config = dict(
    norm_place='pre',
    positions='alibi',
    tie_word_embeddings=False,
    parallel_block=False,
    init_std_up=0.0258,
    learning_rate=0.00247,
    lr_head=0.0142,
    warmup_steps=429,
    decay_fraction=0.701,
    max_seq_len=4096,
    doc_mask=True,
    train_tokens=278400000,
    max_steps=4249,
)
Each number is 50 + 12 x the weight over its row's rms, rounded and kept within 0 to 99. Layers, rows and columns count from 0. The size before them is the row's rms in percent of the matrix's.

# k: layer 13 attention key, 192x192, rms 0.0812, rows 140-191, columns 144-191
# q: layer 13 attention query, 192x192, rms 0.086, rows 141-191, columns 144-191
# v: layer 13 attention value, 192x192, rms 0.0737, rows 128-145, columns 144-191
# o: layer 13 attention output (transposed), 192x192, rms 0.0729, rows 128-144, columns 144-191
k140 064:49 28 30 48 38 44 54 69 75 50 47 31 67 38 44 44 51 30 57 42 40 51 47 58 46 46 59 60 43 35 54 44 60 56 44 44 47 59 46 40 45 30 57 66 51 92 37 52
q141 075:58 39 45 57 44 13 25 56 58 51 30 63 49 63 41 60 30 50 58 68 63 61 40 52 66 67 46 42 46 63 43 36 53 38 53 57 38 56 53 51 60 60 42 54 52 59 42 23
k141 058:32 44 69 54 50 48 25 55 45 54 43 71 32 55 57 69 52 68 37 58 56 42 56 31 24 55 40 40 67 43 79 59 47 62 52 64 37 42 51 38 54 52 58 37 52 73 46 35
q142 068:45 68 72 57 32 53 48 23 39 67 62 51 71 42 30 71 64 75 48 50 52 41 59 41 53 46 49 51 55 50 50 47 52 57 48 69 48 40 51 49 51 56 42 47 44 42 48 73
k142 069:50 54 26 54 43 43 62 73 54 31 44 41 27 46 48 22 46 48 49 49 54 51 53 63 60 45 71 64 40 36 53 38 48 17 52 67 45 54 58 58 47 49 61 75 43 51 64 51
q143 071:51 65 60 56 53 52 51 47 24 64 62 63 42 51 75 46 51 51 44 48 50 65 57 33 45 44 70 57 71 59 38 53 36 28 63 41 44 53 57 63 68 61 38 44 55 15 67 52
k143 079:45 21 33 59 56 43 43 61 69 32 45 33 52 43 55 37 54 38 53 40 44 52 39 74 55 34 57 51 42 32 58 39 60 41 38 62 45 58 40 31 39 32 66 65 56 87 54 53
q144 082:64 28 49 42 65 54 49 48 66 48 53 41 44 48 38 43 43 52 48 73 45 42 42 40 47 24 14 48 68 68 61 61 60 70 47 33 62 52 45 52 47 48 50 39 47 39 46 53
k144 057:63 66 27 48 54 49 36 32 29 46 52 72 40 42 36 38 41 60 45 62 52 37 60 61 56 54 48 42 66 65 56 55 39 39 56 37 69 60 47 73 56 55 44 38 46 09 69 40
q145 093:49 34 53 41 63 35 52 72 56 56 47 70 56 35 49 46 63 59 54 58 49 30 54 58 43 41 48 20 56 42 40 51 52 46 63 37 61 38 40 63 45 46 80 55 42 56 35 72
k145 072:75 44 36 57 57 43 26 64 20 29 50 47 62 66 48 51 65 82 16 32 58 48 32 48 53 48 47 25 50 35 49 54 42 46 49 53 49 53 43 40 58 55 55 22 47 50 54 46
q146 078:49 52 62 45 43 46 52 59 51 34 33 63 50 46 51 63 57 57 40 32 67 58 28 38 55 42 48 37 32 37 57 45 57 46 65 58 52 32 50 54 45 65 45 54 46 42 45 59
k146 066:41 44 48 57 48 42 68 60 53 51 56 40 40 57 41 47 54 29 57 56 41 59 51 34 58 49 47 49 49 59 21 20 54 48 48 50 50 55 72 50 24 40 62 68 60 48 69 54
q147 073:70 56 60 56 43 44 57 40 45 55 58 63 65 52 06 50 22 66 46 52 57 40 66 48 63 56 26 60 52 63 49 24 73 58 51 29 54 63 53 54 48 58 38 31 44 29 36 33
k147 058:55 57 36 38 40 47 49 71 42 43 44 61 24 47 43 23 39 58 52 47 64 46 59 60 50 47 60 53 29 46 54 38 46 13 53 52 54 52 47 56 61 56 56 50 46 47 48 25
q148 077:36 50 53 54 40 48 29 59 46 64 35 45 46 55 61 43 64 41 48 50 55 50 59 49 54 46 83 58 40 44 48 35 36 35 52 63 51 42 56 38 51 40 54 54 54 75 33 64
k148 064:52 34 64 49 39 49 41 45 43 67 52 49 53 45 53 78 53 58 54 60 52 52 51 42 47 46 45 44 64 66 62 57 56 88 57 53 42 50 41 44 45 38 53 41 52 56 43 54
q149 075:54 41 51 77 45 31 58 35 62 30 69 44 56 54 39 73 32 40 47 52 45 55 46 63 51 34 33 55 44 40 58 41 50 37 48 35 41 40 42 44 53 56 48 32 61 69 38 44
k149 053:34 29 44 62 57 43 48 46 36 60 57 49 48 52 51 62 66 61 42 44 56 52 52 60 44 52 41 49 52 52 77 49 47 69 35 66 62 30 43 29 46 61 40 43 43 65 25 66
q150 070:63 65 48 43 63 47 69 37 31 81 44 57 40 47 60 42 72 53 47 44 49 62 59 28 50 71 77 56 64 58 36 36 55 39 63 59 35 51 47 67 47 43 48 52 28 37 67 51
k150 065:46 30 37 52 48 59 49 59 71 34 44 31 50 44 58 42 60 22 55 40 54 53 26 45 58 43 56 56 32 34 42 44 66 39 37 32 35 53 45 35 45 30 74 66 49 90 53 47
q151 067:50 37 52 61 43 39 49 63 61 55 41 58 53 56 23 39 43 41 44 43 43 59 54 48 60 40 49 66 30 47 53 44 35 44 53 49 65 57 43 75 45 55 50 63 38 50 45 50
k151 062:44 40 59 49 44 59 52 42 51 60 66 71 74 67 47 66 61 31 39 53 61 39 46 56 65 64 43 48 62 42 41 48 44 81 43 50 68 34 36 52 31 70 61 33 42 48 24 59
q152 061:49 57 49 27 40 51 67 67 38 48 56 57 51 55 52 51 52 29 54 56 55 48 63 70 54 53 27 44 53 40 48 68 53 43 47 62 49 36 42 43 36 69 63 44 57 52 44 60
k152 055:44 63 68 51 45 47 56 41 30 72 73 60 40 48 40 68 57 69 43 66 78 50 52 33 41 60 30 32 73 48 48 59 48 72 53 63 37 47 54 62 61 64 44 37 43 27 38 68
q153 069:40 26 57 62 44 42 38 50 45 58 66 53 69 69 21 52 48 72 49 36 72 39 60 51 66 23 44 49 56 45 48 41 21 50 39 40 34 42 48 53 48 63 45 46 57 65 33 51
k153 063:46 39 35 44 45 34 49 51 55 42 49 68 25 55 67 48 41 76 66 42 46 49 65 53 38 69 56 50 44 30 49 50 42 48 37 50 54 65 42 36 53 34 49 55 38 56 41 68
q154 071:47 28 61 46 50 63 55 77 78 49 44 51 45 44 53 58 58 50 54 22 48 45 48 55 45 31 73 35 70 26 39 40 46 39 50 74 49 35 50 28 47 55 57 33 41 64 43 52
k154 047:47 22 64 62 45 42 49 43 56 52 50 54 70 49 46 80 59 55 58 71 56 40 42 49 42 56 32 48 72 54 44 68 63 71 54 45 53 27 58 43 64 37 48 34 64 65 41 70
q155 085:34 53 66 61 51 40 31 54 43 25 52 59 63 69 44 53 48 48 45 49 57 47 52 60 37 63 47 46 51 44 58 37 45 55 46 37 35 61 50 50 48 56 46 29 53 58 48 58
k155 061:56 55 59 39 36 62 43 39 35 71 46 40 44 51 09 41 37 56 42 71 50 50 73 50 36 56 34 67 53 76 54 41 56 46 49 35 50 68 55 57 53 38 49 73 57 32 76 54
q156 083:53 49 41 20 22 54 67 47 50 51 55 60 53 39 54 39 49 55 76 50 47 44 43 51 51 78 43 50 56 35 63 69 56 48 47 58 43 61 37 50 43 60 70 70 52 51 75 41
k156 074:48 34 52 48 45 41 59 57 33 47 67 53 48 34 62 47 39 59 49 73 62 38 43 66 47 49 40 46 59 44 56 80 68 49 50 46 44 40 67 69 74 47 58 48 76 47 46 66
q157 069:79 50 49 44 58 46 35 41 54 43 40 23 36 63 41 50 25 40 44 48 58 54 55 40 53 50 68 56 41 53 58 63 51 44 57 60 65 75 47 48 53 34 46 59 34 55 50 30
k157 062:42 43 71 53 51 51 63 46 27 54 47 47 57 56 40 69 58 74 55 37 76 37 33 51 52 55 63 45 63 46 77 44 29 56 46 62 54 26 47 49 39 72 50 56 30 67 21 72
q158 070:45 30 49 50 56 39 65 57 70 28 38 59 41 57 50 49 58 39 60 70 48 27 59 52 35 29 29 37 67 49 46 60 42 45 53 55 37 69 29 56 33 67 58 37 53 45 44 51
k158 049:55 53 46 54 42 66 44 39 23 40 54 65 38 57 54 49 58 47 36 63 49 30 58 49 42 41 23 57 56 66 29 56 48 51 60 44 48 68 41 49 40 41 60 37 67 38 60 53
q159 075:65 52 47 37 49 49 43 56 64 66 53 59 39 52 71 21 51 33 56 61 51 39 63 58 56 68 58 53 82 39 60 66 49 55 50 41 56 27 56 55 70 41 51 65 39 41 38 50
k159 071:74 55 59 40 47 58 34 58 55 48 45 47 65 39 57 56 46 50 47 38 53 37 45 50 46 41 55 54 76 33 55 57 43 48 56 48 65 43 62 59 53 73 57 33 49 51 19 37
q160 068:43 59 53 65 29 34 40 58 44 50 51 56 49 44 51 37 59 53 75 61 50 49 60 60 57 42 73 67 39 45 44 39 39 28 59 46 40 60 39 50 55 39 39 71 59 58 55 48
k160 051:39 28 45 44 45 34 57 60 69 39 49 41 45 47 75 60 71 37 50 33 50 40 49 54 46 47 53 50 43 31 63 55 54 68 40 47 45 58 39 20 43 51 57 42 43 97 36 54
q161 076:30 49 59 60 41 46 58 52 54 37 56 66 46 39 55 68 67 74 46 25 51 51 37 38 33 59 68 35 39 30 62 37 52 44 31 52 44 29 39 28 75 59 61 35 44 66 62 50
k161 048:61 53 29 44 57 39 46 62 57 26 52 39 39 53 47 37 49 52 41 43 46 54 49 53 36 46 55 51 26 34 54 32 51 34 33 50 48 50 59 40 44 38 45 62 70 80 60 37
q162 082:46 48 32 43 32 37 70 42 60 50 47 39 48 23 60 32 56 49 49 56 62 34 50 52 37 37 56 59 61 50 41 63 60 47 46 60 39 50 35 44 38 48 65 53 52 60 66 36
k162 065:42 48 46 56 52 48 38 37 40 11 51 47 55 33 54 53 53 72 40 39 51 46 39 56 61 36 49 45 43 31 70 74 34 48 50 41 40 36 41 52 68 55 40 42 48 67 62 43
q163 071:57 50 57 35 63 50 34 40 36 78 61 62 63 63 30 48 42 76 44 50 60 56 50 25 34 60 40 26 58 68 56 52 49 50 46 45 63 62 53 61 57 43 34 25 53 37 43 42
k163 061:64 58 45 48 56 40 41 60 49 36 42 51 46 50 47 21 38 50 44 47 39 53 55 53 52 53 66 51 38 48 49 47 54 17 57 47 62 65 57 50 51 50 48 45 49 47 70 31
q164 075:47 57 83 37 69 45 34 50 37 42 51 55 60 50 49 59 32 52 41 71 24 50 60 35 42 50 48 42 60 54 61 57 50 62 53 47 34 36 48 56 61 67 47 27 53 41 56 55
k164 058:77 61 27 58 48 41 52 60 51 61 46 44 22 54 58 36 32 50 42 48 25 52 57 55 50 56 54 62 37 50 51 44 49 21 53 56 53 74 58 59 61 34 52 65 51 29 83 25
q165 074:57 62 63 31 48 38 41 40 45 51 54 74 47 43 37 64 27 68 52 53 40 50 48 37 58 61 31 42 42 56 41 53 63 58 67 38 46 56 59 74 45 53 38 55 50 19 36 41
k165 058:63 59 44 46 49 40 51 56 49 38 50 52 29 55 47 41 42 47 47 44 39 56 58 46 62 48 61 51 43 44 57 33 43 19 54 71 58 55 59 67 47 55 69 59 58 33 61 23
q166 082:32 24 52 65 52 44 50 54 49 46 40 40 44 54 74 49 73 43 55 50 53 45 43 66 48 43 66 42 56 43 58 47 30 43 30 54 47 25 37 20 42 47 61 54 57 89 50 72
k166 051:54 37 71 48 36 41 46 31 34 60 37 38 62 34 46 74 60 57 48 51 53 47 40 43 36 53 32 41 56 57 53 58 58 77 47 43 52 46 41 32 51 46 54 54 56 54 46 71
q167 089:45 38 53 72 65 31 55 64 61 64 58 64 47 52 49 42 64 44 38 38 43 73 35 36 31 56 54 48 45 33 60 12 60 38 34 44 27 44 28 49 59 54 42 45 31 57 54 47
k167 043:45 27 47 43 54 36 42 58 69 62 63 36 47 40 35 68 63 61 43 58 68 67 46 46 33 58 28 53 71 48 55 49 65 69 29 39 42 30 47 37 63 50 41 46 55 59 52 81
q168 083:52 69 49 52 54 52 59 47 45 55 58 60 36 48 59 39 61 50 55 42 54 64 60 60 47 66 75 59 51 40 48 36 37 13 54 42 55 28 46 69 58 50 44 57 35 28 68 39
k168 082:46 15 40 51 49 49 53 68 67 38 45 33 61 43 62 47 60 38 53 51 55 59 38 58 51 40 50 53 41 42 55 54 64 60 24 53 45 37 38 21 43 41 68 57 56 93 40 60
q169 073:44 43 36 48 41 65 70 73 64 53 50 46 37 46 55 33 71 58 36 37 18 55 36 57 69 44 46 71 38 51 46 64 55 37 39 62 69 57 44 42 55 54 74 62 53 50 53 41
k169 063:39 40 76 53 42 52 50 57 58 74 54 65 75 33 61 51 79 42 47 46 47 54 25 65 47 55 46 35 55 38 48 56 60 69 46 62 56 21 39 52 52 61 36 37 49 64 48 81
q170 082:52 52 59 64 67 36 75 20 53 70 41 50 66 51 59 53 49 19 43 54 68 57 66 53 43 67 38 29 44 48 50 18 41 47 57 43 47 25 54 48 52 42 41 40 49 47 30 51
k170 077:69 59 37 52 76 52 52 53 75 44 54 52 44 43 59 35 61 30 63 49 45 57 64 51 41 52 41 53 44 61 44 41 63 50 52 56 41 51 56 44 47 27 44 40 67 38 44 47
q171 066:62 42 59 46 59 49 52 72 73 41 34 45 37 57 55 53 54 58 55 47 61 37 42 52 52 46 58 53 53 46 44 72 31 52 50 50 65 59 38 48 34 52 52 46 46 59 46 42
k171 073:53 51 39 50 49 51 40 53 44 45 47 49 33 23 52 54 62 76 53 40 41 57 70 67 59 56 63 45 36 24 47 59 24 55 38 45 48 48 33 45 44 36 62 34 40 57 59 46
q172 083:71 67 52 43 44 50 45 48 41 52 31 55 56 58 27 53 29 62 51 61 53 57 45 48 54 42 28 49 52 67 47 59 51 62 66 38 59 64 50 77 56 65 41 49 40 24 39 45
k172 046:71 75 38 58 58 47 60 47 36 36 58 72 41 64 46 42 45 37 46 46 46 53 62 46 46 42 72 51 60 55 39 34 27 23 68 65 46 61 48 68 42 61 57 48 41 29 48 18
q173 063:43 46 64 59 54 51 58 31 47 66 60 51 60 64 42 63 53 84 42 59 47 49 44 26 51 35 46 46 60 67 59 59 23 69 25 48 34 54 49 43 52 66 51 23 47 39 44 64
k173 067:51 48 28 62 60 45 46 58 49 34 44 35 26 40 53 16 45 50 53 51 35 46 48 66 74 46 55 55 54 41 66 55 45 22 45 52 42 63 52 42 50 60 58 64 55 55 59 53
q174 063:57 66 42 45 65 21 70 60 55 69 41 60 42 53 49 21 49 31 35 39 37 80 48 45 36 75 49 59 36 59 42 39 64 41 51 45 35 53 44 66 37 52 63 60 26 46 50 34
k174 064:54 41 63 44 55 58 40 33 56 63 58 64 72 45 58 73 64 36 49 57 68 60 41 46 48 50 39 44 52 61 42 57 54 66 38 47 33 27 35 50 54 55 35 21 46 56 29 54
q175 100:44 54 60 42 53 54 41 60 44 45 47 60 51 40 42 69 59 47 61 34 49 40 65 69 38 74 52 47 64 52 23 73 40 48 38 48 41 62 59 34 49 52 61 37 69 46 52 39
k175 078:59 47 67 64 37 36 50 53 57 45 50 51 53 41 37 46 47 53 39 59 64 28 57 39 48 56 46 40 47 42 43 77 45 45 48 58 48 50 45 53 34 60 50 46 68 58 55 42
q176 060:48 49 45 56 47 56 52 40 40 46 60 35 73 54 53 52 45 54 35 60 62 49 40 54 53 37 44 47 85 48 53 67 53 63 55 45 48 52 58 43 44 40 39 43 52 51 43 78
k176 062:44 50 26 40 36 55 43 55 50 43 37 39 44 40 59 16 41 57 51 31 37 61 64 69 62 51 65 64 47 39 57 56 40 30 61 49 44 72 52 46 50 48 53 61 39 50 71 50
q177 078:71 56 48 54 43 35 54 53 61 61 61 47 59 61 60 46 61 38 49 50 41 60 38 57 30 61 49 41 60 46 58 48 54 49 48 50 45 48 31 34 57 66 55 43 33 48 24 50
k177 064:78 51 38 67 46 47 33 39 59 60 69 50 61 59 47 46 52 41 51 67 31 39 69 39 49 64 49 47 70 62 32 55 55 46 57 34 39 33 65 25 48 53 47 46 48 53 60 32
q178 084:39 43 67 64 40 39 40 55 78 40 45 57 54 47 56 55 56 63 47 54 35 45 33 32 49 25 63 76 28 59 48 46 81 45 50 41 64 60 38 33 48 47 47 64 61 58 49 43
k178 051:40 36 38 51 50 44 29 61 50 44 43 55 28 48 49 50 48 66 43 43 45 41 38 63 42 42 60 56 44 37 56 36 54 41 40 32 69 32 53 45 39 48 70 40 51 63 65 56
q179 073:36 32 57 42 47 59 43 63 66 38 35 45 70 43 59 56 55 67 57 38 52 48 44 59 55 42 34 50 45 50 48 57 62 68 64 71 42 52 49 52 43 49 58 42 48 75 27 53
k179 076:71 64 66 42 44 58 44 44 44 60 44 70 54 55 38 54 51 65 42 64 48 59 60 51 56 55 43 56 54 71 33 51 55 49 70 44 58 43 50 79 55 55 32 53 55 17 67 36
q180 085:65 35 34 53 52 58 63 72 53 62 42 52 51 51 49 54 53 34 62 40 69 59 40 58 68 46 54 59 54 46 33 47 61 51 55 52 76 76 75 44 45 48 47 72 42 33 54 56
k180 075:38 50 67 47 43 77 52 56 50 32 43 58 46 20 45 62 63 61 58 51 46 37 64 41 43 39 48 40 39 41 36 63 55 62 51 36 68 43 49 65 48 52 68 42 59 45 60 56
q181 082:52 50 53 45 52 63 45 52 41 42 52 61 59 35 50 51 33 50 59 36 73 47 60 45 61 34 52 36 54 38 43 36 52 57 53 42 52 56 72 67 49 53 52 59 49 37 58 65
k181 056:42 49 58 43 55 43 64 39 46 51 55 54 42 53 46 41 25 59 54 50 57 38 65 55 55 47 51 44 56 49 29 44 38 45 49 53 49 72 57 75 56 38 55 54 68 36 50 38
q182 080:72 48 37 42 33 49 67 53 35 46 49 42 39 51 55 44 40 50 36 53 54 56 40 55 33 47 45 64 35 53 36 59 48 51 37 37 63 53 34 59 37 39 57 59 63 51 59 36
k182 069:42 48 43 59 77 64 52 16 44 61 74 49 47 40 61 46 67 63 59 42 54 61 58 66 62 42 50 30 53 49 53 51 41 62 42 44 42 52 47 32 51 57 20 31 42 46 43 49
q183 075:54 50 67 37 60 57 31 40 49 50 47 50 52 49 55 58 34 78 58 32 69 66 57 77 75 65 68 47 61 55 46 55 26 54 48 75 43 50 66 54 52 47 52 70 44 61 47 30
k183 057:55 61 74 60 57 44 44 52 51 69 36 42 47 58 52 71 63 50 50 50 38 65 43 51 71 49 74 47 30 52 66 73 40 49 55 67 51 26 46 52 46 76 46 67 43 72 37 39
q184 079:55 50 67 44 52 64 15 52 53 51 41 59 55 64 45 51 43 42 43 47 61 44 57 59 54 58 52 49 46 34 56 32 51 53 49 37 58 27 54 53 63 47 23 47 48 40 31 62
k184 059:55 42 60 50 43 50 51 51 75 68 45 40 47 51 13 51 32 37 47 75 26 37 54 28 33 49 50 53 55 52 37 44 66 53 62 50 71 53 47 46 51 44 50 48 51 27 58 46
q185 081:72 52 52 48 60 58 52 53 58 62 28 62 48 62 60 42 54 46 41 55 47 49 51 46 40 95 59 52 50 56 52 71 43 58 42 45 53 39 30 48 46 55 53 37 40 58 63 40
k185 079:72 53 34 39 78 63 37 55 54 92 50 52 52 37 37 41 50 43 44 42 26 73 29 57 27 44 57 51 47 31 45 55 58 45 41 54 52 44 48 40 55 45 40 60 55 55 41 61
q186 099:51 39 34 49 45 53 64 56 33 41 73 43 68 46 48 46 55 52 59 49 57 56 46 29 61 45 35 52 56 45 34 37 51 45 46 36 59 52 51 79 51 68 76 34 51 40 45 48
k186 059:52 53 45 42 54 58 58 31 34 42 66 61 57 54 36 44 25 55 57 57 27 52 42 27 56 56 58 61 51 49 32 42 56 46 48 67 46 60 28 45 43 23 46 53 57 50 43 48
q187 078:49 39 46 73 41 46 70 34 65 67 49 52 53 57 50 41 56 47 54 51 55 73 29 59 50 38 61 47 50 38 56 18 54 40 54 64 41 59 44 52 58 52 27 65 62 47 46 41
k187 049:44 41 32 60 60 60 37 66 62 26 52 47 65 37 62 48 54 24 59 48 30 59 55 57 54 44 69 59 43 29 41 33 68 45 36 48 67 38 47 34 40 46 53 53 62 88 67 38
q188 082:56 46 67 58 56 46 53 46 56 49 66 67 55 47 54 53 49 56 55 40 52 67 22 46 45 79 63 46 58 29 53 48 45 53 45 12 45 24 40 57 50 53 45 55 45 56 64 42
k188 053:57 37 25 52 52 23 63 56 58 48 63 43 60 30 38 44 32 54 57 38 55 39 51 55 44 57 59 60 41 49 46 66 51 49 44 35 54 47 52 52 20 50 57 63 72 73 51 47
q189 079:42 52 56 43 65 38 45 31 53 49 50 48 69 30 63 58 74 76 65 58 29 52 53 38 57 39 31 52 61 74 36 57 73 76 60 58 44 55 56 58 40 58 40 39 53 38 41 60
k189 060:60 64 49 49 52 56 31 57 45 39 43 59 45 45 46 36 46 49 48 63 42 59 42 49 60 39 43 55 60 54 43 58 55 22 69 52 49 52 67 63 54 45 64 63 54 17 64 41
q190 074:64 53 56 43 46 58 35 31 56 55 52 26 39 35 47 38 34 39 45 47 61 47 60 47 58 67 62 77 49 57 55 57 45 47 42 54 53 32 48 42 40 32 32 56 52 52 55 30
k190 051:40 48 58 39 64 42 66 49 54 60 35 31 71 53 58 48 38 57 51 55 87 43 35 49 75 53 58 52 56 40 70 56 37 47 40 71 36 26 53 29 55 53 38 60 31 81 28 57
q191 078:54 52 41 68 34 59 50 48 41 60 55 38 60 55 41 40 45 37 45 33 58 72 54 51 53 66 45 35 29 56 43 24 54 49 35 59 48 71 62 49 53 46 50 71 56 40 45 57
k191 061:58 64 77 50 44 65 48 22 46 76 74 69 61 51 55 55 46 52 53 63 65 46 58 25 44 58 48 44 58 68 47 42 58 65 58 40 35 49 51 56 68 58 24 43 50 34 36 57
v128 094:53 42 36 50 42 49 48 86 56 40 60 46 37 37 42 27 46 41 45 33 55 58 55 57 49 45 56 49 26 52 50 39 50 29 44 61 84 60 55 62 51 45 64 58 42 61 57 49
o128 074:58 63 45 56 39 52 56 50 53 43 43 45 36 48 59 50 34 37 44 46 44 63 53 53 48 44 99 49 47 28 63 47 37 13 46 63 49 47 53 45 54 62 54 58 26 54 54 47
v129 087:32 47 44 67 53 72 58 59 47 49 41 51 58 44 43 49 39 76 60 64 59 67 18 51 65 30 40 47 39 46 68 56 54 49 61 56 50 58 71 44 39 72 51 57 63 73 43 47
o129 064:62 45 34 34 54 44 44 69 49 37 52 42 39 58 59 39 48 52 45 44 47 35 45 68 69 31 39 61 47 51 56 63 54 30 50 57 54 78 62 63 64 44 50 43 64 67 38 33
v130 106:56 46 60 19 54 67 20 75 44 63 60 56 48 60 35 41 64 48 31 64 51 34 43 38 52 46 40 71 75 63 50 66 53 61 46 68 50 47 47 61 63 57 45 46 58 52 57 50
o130 066:38 40 42 55 53 45 51 60 52 43 50 61 63 40 34 52 48 57 53 46 46 28 37 50 50 42 00 37 55 43 43 50 55 76 47 43 66 62 44 40 41 36 28 60 65 71 55 31
v131 074:42 38 48 62 62 48 57 47 56 40 58 34 44 50 66 40 50 40 49 30 46 40 55 49 59 42 71 54 44 44 53 51 31 59 26 56 33 49 49 23 47 31 59 57 46 96 46 69
o131 086:44 29 36 50 56 47 50 71 72 41 50 37 48 49 60 39 71 49 45 38 44 60 36 62 47 43 89 39 23 32 63 40 52 36 16 58 43 34 43 30 57 43 62 55 50 95 56 43
v132 087:56 76 55 48 47 50 42 26 43 63 56 73 43 51 40 54 36 69 48 61 45 40 51 45 60 50 41 58 64 71 46 45 47 49 65 50 49 44 59 68 50 63 33 45 48 06 60 37
o132 117:52 80 53 51 49 45 56 28 29 63 56 67 52 52 44 63 47 54 44 57 51 51 50 38 50 59 19 56 61 65 49 58 48 50 63 53 50 54 59 74 59 60 47 39 47 00 48 55
v133 110:35 57 47 58 43 59 80 52 38 41 47 40 45 56 44 46 61 49 48 42 44 74 52 68 51 70 59 47 45 51 55 47 51 58 47 65 56 45 24 93 57 53 58 76 44 60 45 72
o133 059:41 40 61 60 72 53 62 46 54 45 54 62 57 47 40 55 59 40 61 35 55 37 71 43 43 72 58 49 48 53 68 61 41 38 52 34 37 56 74 41 59 56 46 42 57 67 60 54
v134 119:33 57 46 56 43 38 62 59 65 51 55 39 58 33 46 63 51 59 63 58 79 62 39 42 34 53 37 38 30 38 49 21 51 37 62 71 68 65 34 41 61 50 46 52 40 47 32 55
o134 065:74 38 61 59 55 65 62 39 53 53 43 44 55 60 51 46 50 33 60 49 35 59 56 56 51 54 93 64 59 45 53 38 44 66 70 50 46 35 46 51 28 54 43 48 57 47 47 72
v135 107:39 65 55 60 67 65 63 67 50 52 48 51 55 50 86 35 47 44 50 44 35 52 43 76 50 65 51 64 50 40 49 53 42 34 65 45 49 83 50 64 52 79 31 48 51 56 38 52
o135 066:59 45 35 56 60 45 41 45 44 58 54 56 48 56 69 41 65 61 62 21 54 59 47 38 58 38 68 59 67 53 46 48 49 48 46 63 29 69 49 54 51 48 61 56 66 26 32 70
v136 075:50 71 64 41 37 73 46 35 33 54 55 58 44 33 33 54 25 68 53 70 42 48 65 51 46 48 40 51 59 63 36 43 45 49 65 63 62 54 65 64 64 56 46 50 54 02 78 36
o136 086:66 64 55 52 41 50 54 27 42 64 60 56 46 47 40 58 46 60 53 58 35 47 63 34 54 57 20 61 68 67 49 48 45 42 64 52 56 48 66 72 50 56 55 47 42 00 49 60
v137 109:70 61 64 50 47 35 62 55 31 38 52 48 51 48 46 33 22 55 53 41 58 33 67 42 31 60 48 47 58 46 45 61 52 46 54 53 57 59 42 26 66 53 66 36 46 47 71 49
o137 058:63 47 53 52 65 50 49 45 70 55 37 37 39 43 39 68 57 60 47 51 58 62 58 46 25 51 33 36 64 40 38 58 43 60 50 69 42 43 42 47 37 41 41 52 47 07 61 56
v138 117:46 58 53 31 63 56 49 67 61 46 66 55 49 29 65 33 47 49 58 47 33 42 33 38 67 45 60 69 62 32 58 52 46 46 44 47 48 44 57 69 65 59 59 49 42 33 28 67
o138 076:32 53 60 58 44 54 61 33 50 60 45 58 78 40 49 44 58 54 38 50 41 51 37 59 65 63 89 44 53 45 41 39 45 55 34 57 50 43 46 41 71 56 40 54 70 51 28 77
v139 107:57 51 34 28 43 49 34 52 46 54 43 43 53 35 69 65 56 42 61 55 53 51 49 50 28 55 45 44 64 49 40 59 59 55 59 39 50 40 51 66 50 60 24 48 55 46 62 58
o139 074:52 33 62 54 43 40 50 62 39 83 48 50 52 69 57 72 48 75 42 53 59 37 46 45 34 48 42 52 80 62 41 72 51 87 44 56 35 58 41 45 54 53 56 51 55 37 50 59
v140 081:50 60 52 39 45 46 39 48 37 67 50 75 36 52 34 59 55 60 53 49 42 43 60 35 42 66 37 34 54 64 43 48 39 43 65 48 64 47 57 66 58 58 43 49 40 00 72 36
o140 120:58 77 63 55 46 57 54 32 31 63 58 64 42 57 53 59 42 57 44 64 50 53 58 42 43 59 34 52 62 69 42 46 51 55 70 46 57 46 58 70 46 66 31 49 45 08 57 55
v141 114:60 61 51 51 38 52 61 53 30 41 45 54 31 53 53 26 40 41 47 54 50 48 61 48 47 55 64 59 39 39 52 54 49 13 49 44 53 66 55 45 42 53 59 71 53 43 62 42
o141 085:60 64 39 46 47 62 48 55 48 48 37 43 27 51 43 37 32 53 42 50 55 52 52 62 55 56 99 56 40 51 46 44 37 17 57 53 57 63 57 60 58 47 63 51 48 37 71 31
v142 127:25 40 65 63 43 58 53 36 65 53 55 49 69 39 43 66 48 53 58 67 42 51 41 39 49 46 32 36 56 57 52 46 66 72 53 43 47 47 45 35 46 52 39 48 70 56 30 82
o142 087:52 31 51 43 55 45 42 47 55 63 54 50 68 55 48 68 55 53 44 55 43 46 34 44 50 54 00 61 69 51 57 60 62 94 38 57 41 40 47 45 53 40 53 42 63 72 38 54
v143 128:29 45 53 54 50 48 38 47 62 47 59 65 48 43 27 28 62 68 57 36 44 35 46 63 77 31 56 37 49 59 72 46 65 43 62 58 62 53 40 44 64 74 29 41 34 49 38 75
o143 066:55 76 58 60 34 25 58 53 49 50 68 53 60 58 63 68 39 39 37 44 48 52 52 48 57 42 21 62 38 51 60 44 45 45 60 33 68 57 45 60 62 65 45 72 78 43 36 51
v144 083:42 31 39 49 45 43 51 55 64 54 61 46 45 43 40 45 52 37 63 52 38 64 48 52 52 24 48 51 62 43 61 56 67 64 47 43 45 33 43 55 43 33 42 62 50 66 35 55
o144 087:62 32 63 40 65 40 54 44 61 51 60 39 56 39 30 45 43 64 54 42 41 25 55 32 58 38 00 61 57 68 52 63 49 61 31 45 47 53 48 34 55 34 47 46 55 81 55 43
v145 080:60 29 55 64 53 46 61 50 52 47 60 49 63 37 65 56 71 54 58 45 64 50 49 57 46 63 53 46 50 33 53 46 63 76 32 61 49 39 46 28 68 42 56 41 53 99 40 55